python train.py --n_layer=8 --d_model=256 --n_head=2 --n_kv_head=2 --head_dim=128 --d_mlp=1024 --vocab_size=32768 --activation="squared_relu" --norm="rmsnorm" --norm_place="pre" --norm_eps=1e-05 --positions="rope" --rope_base=10000.0 --rope_fraction=0.5 --qk_norm=true --attn_scale=0.102 --bias="none" --tie_embeddings="early" --parallel_block=false --extras=["some layers without positions", "some layers without attention", "local attention windows", "value embeddings", "hashed n-gram embeddings", "an embedding shortcut", "learned residual scales", "skips across layers", "capped logits"] --init="trunc" --init_std_qkv=0.0188 --init_std_o=0.0188 --init_std_up=0.0188 --init_std_down=0.0 --optimizer="muon_variant" --lr=0.00578 --lr_mult_o=0.943 --beta1=0.95 --lr_head=0.0108 --warmup_steps=0 --schedule="wsd" --decay_fraction=0.798 --decay_shape="linear" --final_lr_fraction=0.0 --batch_tokens=[65536, 131072, 196608] --seq_len=512 --doc_mask=true --train_tokens=1079000000 --steps=8486 --dataset="wikipedia_en"
Each number is 500 + 50 x the weight over its row's rms, rounded and kept within 0 to 999. Layers, rows and columns count from 0. Numbers have three digits each. The size before them is the row's rms in percent of the matrix's.

# layer 2 MLP down, 256x1024, rms 0.0912, rows 120-174, columns 768-1023
098:532473504522467453521616527449588395593536447486592480578515561438531542496590543613516521452532470567488489545467537469463445452488467542472471444504575559559454514478526479463542522544469479462391462587572580477563580594555493594394349450458527551455524543466431420522529591480505465474531489499539438508498394529494515517498549475471543541460508511501597413494516484558416422535554521472468425554462498414386445578470452469529484484482588529405545480480449638516475526475443466548494446532559467434484545453550509597526521573490505385472459565604473586457524462565416541505495528410555503540484531540383497557495441497549564546556556501477432496499468439442492552488524506500462538541553508537444478444475457544523476530510495466577427521544473624492482503516414537
100:447467543480481532482413526447562535411535486472575504576478566436486438530509595499471509467532539495549538496551515516554457466590507523538560568556514468409554519398515494492453559498529541540472538471444521506493422500455459512417548505559484459455554577556497490518466547492583465504485479596530523490478522450516535530490392501538460596508487555475474478463508586547453483478507525567549401435530540402505584524567525413571498457449602435553492487565585481493451475485482524467456486505486561465450470529475569565503492560439448536615439459472493468427511480541437395609506558452540511482467521432505507563427477451555488541436465542490492564530471441493628562567571508489359489557465470492541484573432526583395496542493510439521517498477453519443529497464557449
096:560460487534486429587566485490485519499438461551494546461486378584465426509527467541531432615400568487562465433505606501499423415456418470428544447527587575452545422587505565515553463538492484543602551420436434473526467568507534540529539491504420438455495499461578457440595510477489495531531559467576509464523583394441499508531490548511463500467566548520528503509552495485508468523471554487526450545471417510493495518492491546460544517499411535459468555497477500525540488598473532534514523556483590454486538478446511535477493559569487550557494503488475534496518498465577386576469475539530423482487465502460514513434516533505565568438516456491432488537558530605525486538467513546569439567601497418507527471485542450486576554476391379520423530551559511542572519387499461
104:495431457484490572586453542479563509573480474561524552493478428429505502476485416400469501514516456485502511551438450459559570392603531488597422622447517548498433496503484476483490429500489554510449520545551444493560485455405390442526467548521529448464489503493459503494433547512473496462515551531512552493421472456551446472486576541453512530511617431513569448477494512471505543364444476443482454400481539493547521510581571444464409547562598504420510420535482403553592487561551525593533533526454525542503432503454601418577482495428512410462519455415436556557519475497545505553605507502497551505495558543447444465498422508461574489493614498486536434548553476435492474633401570548524508470495500468457518520403526481496475451604502481507558526402584502545434477455544565
100:539516425517410554515525547426533484373600544540378467485490473431545539491543486441520493458429460524508495499361483514581392446510584482506436433535451408507585460432405472481374531527571457400553509449538346549496480480486490520555523506491529449470543482486524521451565501522514527545490457514504532510479399577539579460409540576548435538528516483434560345461539410534525558511545498533543453465590500541514501469443503434529483538488557410493579478505386461530476498466543511485555529471571546437455445463483562456564500485482506434461487428487517470427521593406447483514550556454539561512402554434541459425546560497429471405584456575486488498505454508432507471432447507519547450521535464516463532558497505581513482567502486404527529412493607479505448474549501453
100:507510531491549481484566582472515552573512581465534549412464494496585547597479467444547583418574532472476557538537526523578546460508415520536534492480441540539451548482505526522522533481507495462537482561521365391523522407444473506433532524556504544525526440489418468494525497507512501500538444530451576529466573463519463601558556548559508506470492549510540529439500455490542481491532603500559592536488526602469573433526529574478536449440565520494501498462374505524444481513473494507467523549467540495461562478472514505508548512473486517542510433569493483476627530597542564543478427558375466588491448525474476406535478546504466501577433562503425495528514501442555499521603553393575464454456522468555471488521551428523518513517539486487556595525494541572515586580512499
099:564560491537483473561669543495453479477455504457447480451462523526521477475507484487542422567470468525569524513503522443570473552438505454480474570431482388554511416487588454481447493503427432492453493595564482647480462565567583482462539511508462464515422386438516460494462485495504508477488538385527433500492471523469579479525534533446489403485538435487555537419444459483497552466395502474476464427503498414436420441541521391506505531502420428574504580462473507456504488538615535460560508491485583461592513504546509473419495480558530526496489501565469519506478481459601508527469442475534545551449496603548462547463491544487564497428467462473609428400469511513459561457450509495512517495528563552350430479481567547529505500555468518435483493426514563550658490506555539
104:500516544506523534478521562484542426581523529500485600436524581436555510410577592482525484605518517544549547538537528478479484492508545454478571470496463524501470591565460422553559537450600521477548464548422545501541558438547484518474578543498618522404500442517414567497455562483522515491593457568526462496560433518524540472447503480515474553527508437494473530459580474463481462603558548487432474496455530550603541460533449530496465558467557519456492521503535451519548487544456575566435546472530482497528463552531509550473538537422519478560498458537571515462530459555521418541530517468527519525463396413406445494531422526459601465493505436414458488431511442561432559431436497438470507447525402488430448465476536537519482553509490458461498526561496429502572437568414557
099:511621514480487528570531407571516478556399428435539460564565520480535488472395596526438502514488424486596435494477427549543556460544409548483466493476487440550477420498464513467561488469491502440439520493562537490533531463537577516515493460463486524527491540529548574474494550550494473541437559510418484485482479489561536560455555424487535481570485464416555513437531522562462422463488520457470547482498472547509464511481543618521536528541506617456519515531535573472488477516409475538530513421427479400562476513466447480437467466493597606475524445477483503501520505532502551527478418552514531563458525517531494481578466418480498526517487450483482492398458578546479532439585436515521550419500450487485415453499535597405555463515417419485444579532574479482554447443416468
096:591528505477457500513503416466481461426497462482491507562466568485529477478535422442447454500452489473481488423468536576469532388545489437551475433604524468387517509474485584487479442439515529511479457460543572477500461438482436456513544402373519516509476444560480518551520502434590444484482560478395475462579425464544449508473484532498468420444461457472463500454402548385408514464536494427585481431526432531484608520462452397525594440473455552534558536539532565483455458505522550580423439597451561473569587563500509531528509510383527499619484457423513503508441519484607499498532509465447507510507527430552517499553546512527539454483556525441530458549518496507449450492467540425430522436452509457481480481449475528501463606461456487559540476514518544503535517479464454
099:591538503537484524539488510424435583508529352613486497504496512545523504435566494446435475564521441515475494513464540562476545468469514481501400481462484459540491553420566487511411548551489455479438504536456415554470463482479407491420552527473485530553450453419520485506508557452524584453460463477538428436439490572479575535545449520514517481617486512625519445461452546473474595468483456439519521547533508445556483364468416500506566641519419473488524478543485537540501526446466572534417472439587467483523498508531477547571490529462501476404515451540522439614432469497412475477440472495505433539526494394501488466421602487591511558519421455492494474465430470479524526404541511526464608502504449514541487575424561494465477481486539563518516438406567594544552543475392479
101:464479539512452537509505442594492491506519481452459558549439509517476474557447506371506478483568521471429622522454487530422499520543473465547516446517508528541503487581477541575477496475534511488382438477519511450526461607552488535453458524450514511469499399523528440391577505528530445610503433569505520585460432447512508581456461406593538468491553398452563508512424563533503594459527576482423474502567395457522523444465526443564481470428545429487470483475515505510416473453542499429504566532520459442479463488388449535512529587546386471414511546535552542543471434409459560525512453488411517402424407535522470448566560543513546440484530447510473496531497482505494460478436533490545488380487522548435498525485563444474552604476544529488505454421476551524525459554459518
094:508506461542528526406451517560555564503497484545495437483513585518551581475507520553462529503489470615582575497511551528382456486485554475400448506448446501571420453510584450450560512407592524514543414543534400476404595524471591461435524476524488529585470513482355438582482460553525512505505477419476548511549526479589447517378471480519507503527535545469596493429558473389495520491535430470473441556511453540467555456511504488525453478400509537433533517521506420522435582419494597471483499566404566448530536495452543442591549478490576546445518485488548581458521489587606488535441488474516529548444509533521458434509481413435518401479411548523486435559585521398488423383504471455451477515533548523495483512504550440605489517433514528442504504524467521473500600530490514
100:468515536677542456491495477483480472433511517494472491457521418466504529420442613515443612569489464422518546398449558522485593632489546505486441529447509501612439500487470512571456582498498482549459468522507594538521575532539541524598458517421480460509553535454407394520517524480462545461547513582583493446580476541434452521505513569473562461476487543500602532429509632479529455520548466520541446459505523500485543536525522410573480551488504479504509457502607466503420512487543562438533445501462494543430419462566527497519448540458492474555568365465515411387493540553429515476462474527455465598510387439476499460509493478467500458473561573496458492453458513496446531631540496490455588477564511467550576492479496439455567579426459539533479549544565472509502443467492554
104:484558558598539468582542532514544538570485444518573460454637497502457508520493470448529578631505480504483578590461436559499498507535454515458538591427440478457485529571514529419516492504418503498422494507588423419499486437554560516467438441520573475538492606554523502558592521579493563420508473558459462487528552510512400537413511443433460474525498479358561538501451530442531522518515496475467522486485443440554459512488571384520483597510529500516507332391478465547448468531525503438563490501447538507491488455564434395495544536451535574485549484437592480517506438510501476518487494494458466480490506525485511453494499445396547417524502510533338499489509520535581484490440525502476528380468477472404483524523573501546524452489462579525422476629490511500372434447492573
100:520449411483558496483555535521472365582510513587470534528560482429528536440476497513478402435463639405458492418498506511524483390501502439511443518368502625402566593555534535489544437557548519522477493540528509579528424535508608528623541424532466538469516498625516546581503557501475580535475404586573480431483540386509554483480426504525426511568493524494455487477499601523453462528513555500549476515517432552521505465523453494521539527564445534371601545481619529442564569453519453422441520497514644620545467548511520410399439480511430518530530637571481428476518529527489507418466543430461384520507470531513480477480573497471523415544546409503427548507521542550517417431528531598456461487516514457497485547478551518478439450521491493548480447518470495477494517448449445
098:475586525627415487392464479556498503569468506492444494573466558515408503490395542516531494486537511520517409472492492588475465464462502489582419461530562523486526495464547538550493528453529472476549526534550529485485497380529525499479465542502565508520466397436515574573486499501498495547496489591430468566576421446485461491470480487451492579480527489453477529442517449516563536484550468530516514467451544505502483486473542447506530451531571507524434539508409423418516538557529543536508559465458467484549627520501554565502522593527505536540521485475507502443501442514396504458475534485436401519506535528495379537461518566539485536488529526453419433443494541458551567485498529513499482433562537540579483424499427431552426520456539536469496462524516530485453461479497533
104:523541459385476454533478516472558444435605427531439470456545416584532484526449577435462496460515533438478438509515529494486500469545541515510548551482470444402548469407467488538435504509497589418468544504581547438531397485458459558443579441504483492518474492496556475569546480543484543409581468521588579389545465464571473562449462555476547583552519415372455439522521528420457514560527474440479447507572516505425570526534504515542476510558517502460493480415439510468413497415511383502482487560443617450436552529554574526438496458426450492439493502556470509537543521464451473458513531518536465542506423472449504469440490491379490461493513530599470488506516454523482456475505525610491585432449514530577526396524458590391413489520545472524482510565477423568423541497540557
105:462443573579555526460461505575472503553498481559529514475572498495559540469527511550440518447497481520513535526554511564512460573503594576423434498435526577423498461526532511577437444464523430559482489506475539506476533531532589518393451533458571515525546483607515519524457506489498522507506489498479537608617543525447553466514494434506600530541463562536657539498498513519488445559396438553445477505459520493531574452436466476507492499507508521575511489527440439579530507451486519513463475535490487504426571506464480446523581478603515524503541546496464451511479368480526520572540573594491506504515575601501444562595458521544593624491431529484611518469525493512495540498553524406486431601381379489456548540373464552513563468518553513539542519523411532524399522525493505
099:383565497440571550486477425538412546466491447457517517548417479516487519438485424575546555533488522400489543470503643507487500524565400476498495468532540469494549510448483488525523505457506489466465541532612521410463558491467577564440527498591505510587435533492515456590562435424509542584531540513509472535411482421519509476577574549502618546531540537430437438498498530423544506395456474475481459435468541557471492430519501447511557499517513473419554529504480568488497549570535518507486527452334467459420412591482468541470456423506545502586538528472530529605592497476632514517531595439473501477482589519475495457525501371522567530518460575462470479468455523455560494481436515470492498517573463512545533490468483524654600510528572479459461463535529626497587475470482492
098:408506515517516456445455603474473525480549544492500475595475434505507572565541521530466486557519457456563504465447559500495461387497511419535579446565512463497470560532514532458565480465429451518391545536508502517534365535570515488408471451507472503459530417500520557455491441461491466613545458538469479523522554438505437571571371555535463459353470396520587427505448519445467499506505486417559475471503506509526496517561454418473589493524503483434557450531562452453448501596553531542448563488553571423483423523417526522409497507533504501510499434521537513462464561521539475453514535490525462511524480471474445427542489521538510524470601523520546480518590480504475466464530451582452532462546477527420531516456490495439462416564474504566521510527544485554435535455434486
096:485588506566547466489502533530511540438516526402521517530435551497592631542534580529436436506526447471537471433488541511529517585513448526534483548488483490526641554460478516516506557518513505510528488534587519488510506519422394479436504499535470607616441480498485532459526437560493477393500450547397486518363547486551548509440602457546428503452464499490481444528528530390586482538494445503456536548457469479453506450428459450414492486440532537640590416567418585543546449533496456538437521498549461446502482503516552476494513553541500506528505497537530433534507625474367545496440521539522472568497530548564510518517533462534494455437478493451431544506464506562575470518441456501552503503407433549423502520462525502590562438446549469500405505442459477460496540573570516
092:531544431381490482404543482507459420429574502552489533557492491462478500428505470433505437510464399478445527512492431531529559520581564548400579485486541488475595501484507556428388478521467510438468578526467490455490482482457554539459541465475455494475530463573525552501590593554525549426510554552492479534512370445465474547493469476545533620469489502394469482541541481517454512568474565496427527503516575518555469495465510570464556383471520498516562508494538542533476569544481352429516464445477508467447566483467460465529525543590561514536488516537444512570475524589532488421625550471611530494521507557447499531423410430476472525450506468578393532505394521515662476548516494481506431563435449567445535542464515539449487479524483451505475536534492491480442437600494504
099:452479518457406436483461511440546529446464472513449487446518492519593565527447519571495510530544420436475465510428545500494449529531512487504564454532462509534483503567573483424518503470521454496538469450572534543490494514514517360434584545545513489512502434481455539530499437590493528424500624573462488560519487560531560446441494492359424519526437519533544425491498479511537481498548420564600511400494549481529477485479625479542371484466473493537544522564574433503449511503572495580507538567478594513481476420454513482511529415549560384467477512519552525582490424516562542590468523509472497484531423556480495532447454401464514529561449474471507494541533429474433485552491503456525584538452406487573381502352485512574491541493473493505401488508474404540574569529463519
100:505513513503557558481518456510555417462479519466507440623442517514544483451516481551450483546489533547445439544465468432464442421489459452404511493512575570500511567535505445506534403428418489438487536531472502564545472579482498494562506516430591398518556440507482550480465514477505501549461491557533506478503560486482597472548496587563482481486449477456454417512441510506504533509474513566563464492510495466552506469548512554506525430537464465500461595525572543440529486633532450578526468458517457596491464488546536533620480475546426623479486488474416537445490489540497497513475479440487596443455482439502471600449550488448480598459486491477533527561530485422505499445596482462448510453431467477536529430517511521491452530525516537424462560468475533480591517440509501
104:539520495563484379517544447537513414537446483525433502547463570542416485512411529462431528539511528494504491540511483446505539544454548471590470579550518625556480552559529465421563464495483587522526470518456545506559460493478549515479489568443437487580507570494517549480539524507464494490503485501529522479561409499510498512486508490522584489529552545520495463526541570467451523462508566452495470546455562480574478473485535512497598371481509515420462539419521473464552501538540476602491437522464519527468562491563484514586554548481523534475512538529532537506466517573549491557506503533558552477427488486513534570464611473433448411504418510610621498455461459585423575628500541450525535415456445441488543519525518415513468537431477512484505587537523561478503531500517556
099:500471438560427565436478439453457450506507508533470509431584485447407467434475509491591551518619499512510421516456523536516522508511553472544567582488549478463494539560530472583561509472498445595459519590465551521521466403481507456442505430499464505531513475441397476510547552551513541529402612411495532489413515523515468551508476447511525524572569568558440523482469474509477511523559465554569460466488483480417570481520606443482517496435577468505626607427480510581480476487497491501513522492465366524593507522565498510433452416551572488446466422502442502465517566434547487415533535526453543583503509552554498513463425465396476475561469462559518403474506493500481432405563472538469445589487497501480459481353471493571514568404525493508438575644477469440488532445431450
097:421603524515476410494563416557481534534497408494504536492507396491503536479528470457417544410535528487448487446556543510479526483460434485495483474448552429543532602410496434388451454606564495580521518460563508589482499478370560456534459513453502440511518501472508494456386445544507530476571479463431528521568482468516501495516547478443535448588517476460497535549554500527544471533406463592484520504616622542527531572559471463530406546512493425467488448538526585569562461463475482478549553530527496588541430479480589439565513493549493457502536456542527505591471627440468501513462546501418448541558553514530591469621463456560486504596523439573436465412504521613466430484385507515553508470497505477532466458510470525638381516496552408529435477509471485438461532468488574
107:587530473474572442446476480477379492493399592504442464535543500560444583508472586489620488540505546539447494415527479552462532574537487449548554515480541506464468435460396525492475470559581557511532549484445622477381570475409473453394549530496497499574495474495520518465503488480497529473463569463485521480332498453503543456445501523541462464527538504575457579523493488465508465616417548477436531570556495480455398634481449455494499585483544566500415530601450505457499485444498449557421434557509509483462377539458521494531528561500527441470453545428545481449548546476464500628458428474501526513528497513490438507435493414579538466477534492518474428506567489492473521533418519478523431555413508518623565581593501531454514530534525372512541512445493470579515459494606426
105:550462504523544581506428485490590402474555361475496541547514546416531504598501559448535502567420679452455491521528510539480419479527461476498539469498541504514595515497538543490507509523507537547427467524539497485503464580481593516514464425518575522434493464539488524473481404524537409489477529435439571547425520499455520498437425487509544577496503524530516467523491521511499466461527483558500461416442444504528471522548552500518431431541473447478464479412444467531521459491462541453492508471483488518417499410606500555486499498509478594521533374595406526432486500467446485447476510475472505522570484535577493513530574532395510515497492671537487457595540562473477485466409496416531583502538539397470506503465489424563468459476501609488496582480521523591398497470553481
101:449574519458563453382484569427543511506536529443493498509559492507431553545468441454509626619562538535568434473509559517495532571528498413528494458539528554470477510470500534474498430475529536517644536452613469465512503564521520393550445541374531521512511532555550418506468463487482404549454549564573526427593452510505539439478540442518525480471526431467434464516470487486480531505609426440552511513571499497445520513427467585505570475548446440490483488517499507521557509519561511452469434399477579456439478551568535444530469504453477527521537525483556453551452521445579524578468461520454512542550535534540522501604493477523461536520461419526483400491544438496471524461550462488542424556492547554571541535400513424495471432520513435486498501523469402461468543468469448
099:528452478547431473546481532555467497506513437403520577530498549509457483484432468470484472502555442516443478497522542500467572529579508405507542467557511537447493431487432456491462464539502485559434544537422550475440492518524420550405536536502470456627538424475487458510470490486501446490525535571468415498498534519602447541489468450554450561430480526461437482474464430388590461549545481477525461476539501517359511430463477556489502422558542397410519496518532483528502435414552531566396493476454609557494484600470454526550436507403471597499494541437362596580524557541556522521499418470521544528502493515471450428626483518489520494487572507474480529511432497386548501496582496480534550506383632547580451526437475550550465450487494459538651506515639421531481539428519480
097:515466379535352474499432471469541510534482503551526448467622465558497450471516495464575441506493447394484497421461525445474454482449574528528478495559486560511650566476468544443522456472423537531463470518506438434496500450530489499492525457425432457423517433437520548468494504521574519469511481558501577499476522410556454417456463560553506380489493489495506512439534520520421630391444628526445443437482491475559508495438527461458516501495471507551513481497513425547460477546481467492536495581483512404550501458469443365447515380510498536488559500410494518548497520497441647522484468484543460502538510448499488509509530419540500441479461423570470496459392609454542473485480496464541479511426487527555411566565494497450471493550504478490541569446491609507542476561509485
099:508586453501399488460394473464541546452566470507515549481533529559520411506508432478590538540514481506566494526452523450508556481454433438533494541566422465454548414505475537469495475455567473484503471448580495482478596487511542535516465540567554512475527525493588525512534520444504414493443566449547467498523532447535513477466529465554551511468448513537412428513508644567400519475435578485495504475455531506451552536435470503573543454532485557502487523579563441539487492369523518533462501495429513500479494495450497451460512560496530490377542524451638517504453511474446571467536491519593521449529584567497478542457517460560477544568510523534498534524442517598473524596412611565552528421443577399494492551513534415445525554543557624459505425494479555560536471418463470
098:476527502419457502573561529534488489491431494547507517594421467494500502444498530426529516596555508518558490471476451610509459485483535444505464472463523614505492573484473588410531509438504428463449601520536413520504483473424438460504487403537384441513423523434408590485517506551520459457433427531489411387464442420465607488584500571501492483463463504474514587512514442490442541521462605450585553528477476517447532517465473537571521529462434502474466488460540462500426494492453494464532508489499488479522503537497519552436537548501427583513452582430447487508482593470516516476577474380539538494468572548471539604528473492471448580550514472433521387509475495524384513598491493471531588567572513519486514512473499516525577483468390457563479621520536517457496504442595481
101:401496516423446484465494545472510534519499523597543628484570465537511489467421622493548512540493521404498523494493510526516457502448415517484516432484515504419495380534569565455584471503434464512463511526525446465461453487461486511457510498492506474467466402586530462513479527440454477558483538529485525499477483438477478583500397591466520552535546427542540437542541501501507522505396534425525472546516575496451574517487534565509540481561560497390420517572586461502445399474491436501481565373575437469505516497462562586474540419653560532541545463352441531496555453484534446391462651443492517490479413480492509500510504494526541478535479533480386609505557488546426502514459478468524522609633488449476520563425405518540507580547515525609440455557495564520528545456508496
101:435487538518526489496578527514478580513454522567474552489510596448594515548487437371519520481510471531432418494434504595461506595491417496530462588540546496447585510493416555491438452457560519500560484487468466448488466429508334425453488505515483567561533551486540459525499514597475546521504556506511518480521556478550468538461458558507458522384455515441566526510507533414418427396458560556463456463515633501445511486413530441553519423470596513405515425533503505561536464534510462511535462554357583531457534459436441487446432467538451485406527518487499584435486521421493574501511569500424484491458504538459523521492527431409466492500409417450638565419522493434527487517454505461447418452553478595477451433455516473531552437535463539435496542515390506549509572519537415
102:527474497474493487559486469543539460470427522507412577522435548515468430566564479534513555369562522522607509540545514489551523615490449569591510456501521506435505511577477499481477622482569506444478414528441456480547556508548533511458554562536563524392466496507465438511481545463567493528468526510522542635545513430509468571461496482516528519554525503583518494439514510497496462411574533548480618471503470436433525411506516536470448475454490553509455491455550454503492574532495536502481421501472428512457378441424580435534502538605489576607521570448541406548490519592539547521494483499459525494573477415540542406588491519547496482534475488494476545419486488527540509487525532573450554442541523495457541466456472513500478483566619535465559425548562511565513501431509530
103:456518513533457525453517561492564439493523480428467525452485532504535504468514472589548507572548463578598558504509435544488492490484430447431443478448541548429492562429463457574539529454572427536562609493471474431527496488412425456508447492570518495466514546547464437528532588547484539547543555552485613479464558480472511446594591470457494518473478527494402573516525474410508479545563382526482473497497514526498440523523529464521550546441425478496504488504595540503583553526546496518535495607496400449473488409537430499584499551532500509528523508486559560431473366439515442542485510534588539429487473507458566511462478532456532565488499534475450529532414653519558563581498570487531524543500513562469578521593439491466534509551509513569420503431494429668547490523525433
104:603462538443504486550459495480512327451434441443623481541491449439500393501386465436487560529502500513487396516515494421511486460422467522592520607534514586559524500556572629456503430455481535533554486525522489541541561397432536555548495496488524441432468428490473569529598485489510460478495471526532536466424469465546396567590479583529430484501531485427429414581495521577385588548580554526507496458487427494575463614511579512422514549438516524559498506427471443550457533551554515501542423493486464533507557457524540664495565553534442482437490603527545552471437544488450503503527443460438510455545569489379542537483584480478483491547518520520543569511505453518485409520585483429548556518460599572565539457620446461537428457481548467500502554506499504469404516445543462
100:529425556571554383503522536517441486500485503529548433483523499539441582457506558514511436580493450520430509548505479573441495539405442567518514513459481491439482551527522479450445435539405562528464430491510556540585487518591531378490505489576520604553503512565510370558525541532540518528617542524494433503566473546485481566466543592533432516560463467412508488517483460572450536519497506479573582550440551500559471533534549542519518466453446485495510414397439534510397474539536476590534503534361481462532565455547449554516557472502513440424434421508436579493567442555556469430528500482486482555541530480580455505521447455544499465431404514475515504472612482517596554577535508566510526452520366524465542502469484475514533426476462475471517448511451467478538525444539482
101:525493451433483563541521518531468543527517579487613503454475509443489499528485417464541593569489525472502553512498353434472492572563467486501441432544432405399436503479431476513576504521419510428493596620495581525501464560455552479481404460479508500564443450498500452482569414477509380475539588529422551425561481498536506580529448473486489463515513517491469502530446595443448437466627397471515461517532481415390462524491572463522495469530441560551443557591468494408444587512508495441517435513528568470410495624546491533485553471478488532522411566465596520573498495588398496464589551459578609516466448562459414539550538528462441559484591493531503469566417496480531518600592554538443479563517525499523523513462438558558460466473526493469516496509451514526531472504490520
101:521409508475490580495513502458499466531489652496407485479451457489468492524533441414429507426522553377503555481466514442605488528471420478488531524543501446568583550530429494472514434442530464501543517507512395477405505458478488480487510431438465456547543502470524463485488473516592412510534560465516522570458581544544497467471476473463520399531539505372440517558440494573420519593564456351606535572532598440485474525501504479554539547549577415517541503518500528529421449358492485393528524563468489504537443417459554568368550477480595499508492508474418530512532532422476516493512538403432483573451526497549506438460574485474527499489649486557542523542477486461637450489454484524509522514531509533536486511557578474529535485404573482438493608493502564505510548456579427
102:508498543448565541473491483532507525393443529580444517515418466495431466458463413469420587506497494494523564482469535446527477473421555503454536475365548384469477585426536514517564529547450545540506490494486407501536515515493586509487496542538551483581537503539509480522530516449483507497458440504555483452510525509465512415523501513460550452512573526478456499523464425500494542528523437537494468489434523440477554436499516518542517459447505540573469543449506561536421543513542518484479521513493578588565575480544436625485435578496379534468518473538562458524490478611531354460454574465494501406637458556475462577564459427493471503509517466401456375411500469617521465416561485433497517481608449414541512423429500562591469456448490513454582548491533470527546532517477543
096:550459530465447479503323521463528510509559458589463533490597549443578522539494577443533585558477516457432463558502513419436547512500497473478489351564560480512487564450490477650585510428534537497455492431501477515499468516461439471501462554595560499518594549536550470595481488487486460402554521535493472434519547482487501604482562530358505539399464559481493523499531452577455453439500484576561542596443450540435538471549530515551428455507530540495439494583620573539608501498446539515480576503450533507462482584561553529508504597554526423601553553592386590490451579610494463496479481521503558491465450505429536460457481495490535536505481510506482474560536560566503445484591465491457568528533517471483487496489470581584570574540485514529493549497447512456506469485502478
102:464468535513454588517556549526460429475457513501523468454532492420479527516474464503468434466517565544524470434590471525572556447494543454514514490483451580409482454585526482493441530472538529506512469419399495581537535547585437643443437466477509525542580541465388482451527515468531442432444543493531450479529537375512492561456461561463479544482476555507565425515459526485526478488519430496497521483545459505425500475500455523471560542520413508473451546501487444571567529476451493556470470519433488510461401558499555513443540449433471551399594510569525425477544474563527511562481359550558470462552559430511518470545532509521491480461565512415385428484560419422557561408479595571479552470371505546533465543533525456478504410513507514349423426535541516570505548482538395
101:477584424567516505485548443441331603541551577490508461583451474524439473527475532378525424467593535447510563556493550482522520408482604375467523407442542481509406436504463559431517483497448445563444510405473511560523481487510519447471495458504465491519413411447438532514484449421495464581478599529476374517510551554533529499562518544510445500524347522499514571500463444477526530480493422497532484450561462488546564485554564462483594495527516583491542548564519577489544420457495529504502487502493550507556536505546465439539488488511441479588438545481456477444492636516589442564489602433486553444459520539430452514495515464479427548413529537485550526505489463575491500575555497460481450478429442486387494526565570501457443548560411541524571524488504469530497526439481441
104:509538462458511479548470525505456609472509456561502538416436462508517468490498447588531673531474536488545543565527550463502521435563503564522424473557583487473421523537577563459454510522453489462519498522513404534538529486552536420547471460488583479516520518414569480463492457499457483483532504497496470567553518474464510469553485443504433537538477439536610534496480474442474475571499529522646557494456456410554561491513486578505526512530460507506502620561540515487466536585466462524479506490494487529514632481553471511437527534443499573392418448481502496473470519482559477545504580475484517531553553598550503531493501484507457514512398516349473547459477473442494465390465463435504461540531550469564539471404441448443599527582491496479500553538540431506484432551480484
097:497498412540458615495405496504511555513552559500479493577437549462511635473515605451594437557549505558499528525535509543402396532449560439424542515517492529526532566453465441475518516503488438448621487488374526494495399506561439532533482585452521519559543475465521439611359579551455475496439481414452532416536507486461484522504573475498547538473518581492550555531510456439512534562472523489531561570458537447479480568498480479569468538469488514510554440528494469500521532530452444572532427510418485487470445627572536425544507432494485527486541507501522459552504523469462466500439476447471459551466405494548530505558497550567444440593490513547426545466474442408544481497448560526535479480457502542524535474531551538430543462446432456484590535576409495436476534469383489
096:452511550469478546515531506507567475495493509461491536513476580462434474420493530432512563518483534501525441474631513488424437506493468493428492510480463571439464552494580566467569474554478587478380452499572494524569520561447403475449473560562474498549469424567514471519481509553389412469480569438473534462447444561496545441496556522459503467544348479472572435507509573522440425458441529528541529570450528508497457426533472467580458524490529558528516492584609574470512440478521457546496473444627513482495474540568516558434550448511515451509472477581468498429520511581520474445457467459586521609457525511504547534474436483584562582417585502511503495550539689515476475512507475535472504618426401563443485433446473554449466448543455618415471450498463470456504600625452548
097:491485455500534455612547569495511532585472418437470549464484510544514506528450500449569533536496462572448495562417409510528504543480561464572488563500519454484500510400554443525444402538458495551397519524396482548537476398557537453404586562557564456491477497411470417534493492444437471458470373489433460542601526503461465497505539481532567497573495523536532490464521574542562490474552529563559464472459450493508456527509566443481567549531478493452567538476464520486517463441538482522556516521580509610600538488502551484524483465513473508494457429510536581464426520490511534547520491543480611495488482507473478521503393515481557579412401526417561418479464615545556485516471451471479516489428435455497435502377523613493538521408537532496517393502519523558560417524490507
102:454570482499499474542437477491555506548546441499468498537423537534503541508533521498562469391503526555617578449554473534495581486447447592440530502471533527477480629414464540549451533443478562528475530533538525507505568475492504609511517445448483495502500527570562581434517522567471483542540559532523489490476522442433506558475481501476576561475503493565516512517529489519481502521408479482423542498449547545497513474488452533490453449537485489334547509502574522576528487468546495487431637445557540506484531487483425498450424463456474487557553435458543487471473441495499450399516504562424530564506391456512473469451417622474418470480499457548371511508522424509547574502555568459504517526433505490531495473495540452520505500543390578525527544453475489499502528527461409
104:623484494511481437563423451526532559435495650524556517586561488416525518594439492557515538511487471494429445588503484412429554441570477531542510468500483486618570455594593567536542507479587604577572563484457595481468458539556471554521585453432439489418465410600410490522483532476504606568512444519515545497550347449507429459462467531498488481504582444423526424493596529382492537475481482374523471480469384588545535503434498483489475551649530448440435474383520539436519452475387441500497497560535474490416468479518461498439515535543443510485483524474473526497553493532517489560547466508408526397422531484556484425436528448532460466543516554532570574476540414517401471560558460554497472454465528516512541541573489482558460487470493404574513497462509549530447551475577518
099:496513519582503418459449526501554480488443427502565440551511521460479457594569437496500594604475523549444474529503514527520526402438481517523495483499525471490473502499560471475545442566459527524487437460447508470477482481490531487531381486528420501524512467478592510507448547525509599491480515431567537529454463544457451476532461518457546549473542454452525556514485501560571512547460527535461498519444484531476432517552459514371526427513561402489431500485438537491517504452516505527482417482485621501613514469478435676523476552507461442477484479535588508478477499442536539467534519459565411513517478520458465496464581504672460397550489653438516493533526465513484512500336477487500455580485554521483542589618569416504483494544426591494564477534519552483579488481520488
099:524451479521477325445428531480518479459538533527520402514493526477435480450499518469473466422425478503529566535618502542486415588545538454549506474502527478412528514563586491496478473486542419519488545464454562593409541483549491474536561527506477522541531440455562585514453526515519512462460520577531508590455385411535456563594490477581506454460535454465451571469462518416509513538458553439516442498506626489524514504392506451473457516563601489470477588455577560576422468434537432555468447548506476560560536504528506460523468513457467508547457535511484595480522514408527527530438475440497389571473403529419399398371506585640431513516536473427541450418526543463517407515435429519518491418616458541490531563510469525445470332430529485482499534395431416454593541483526486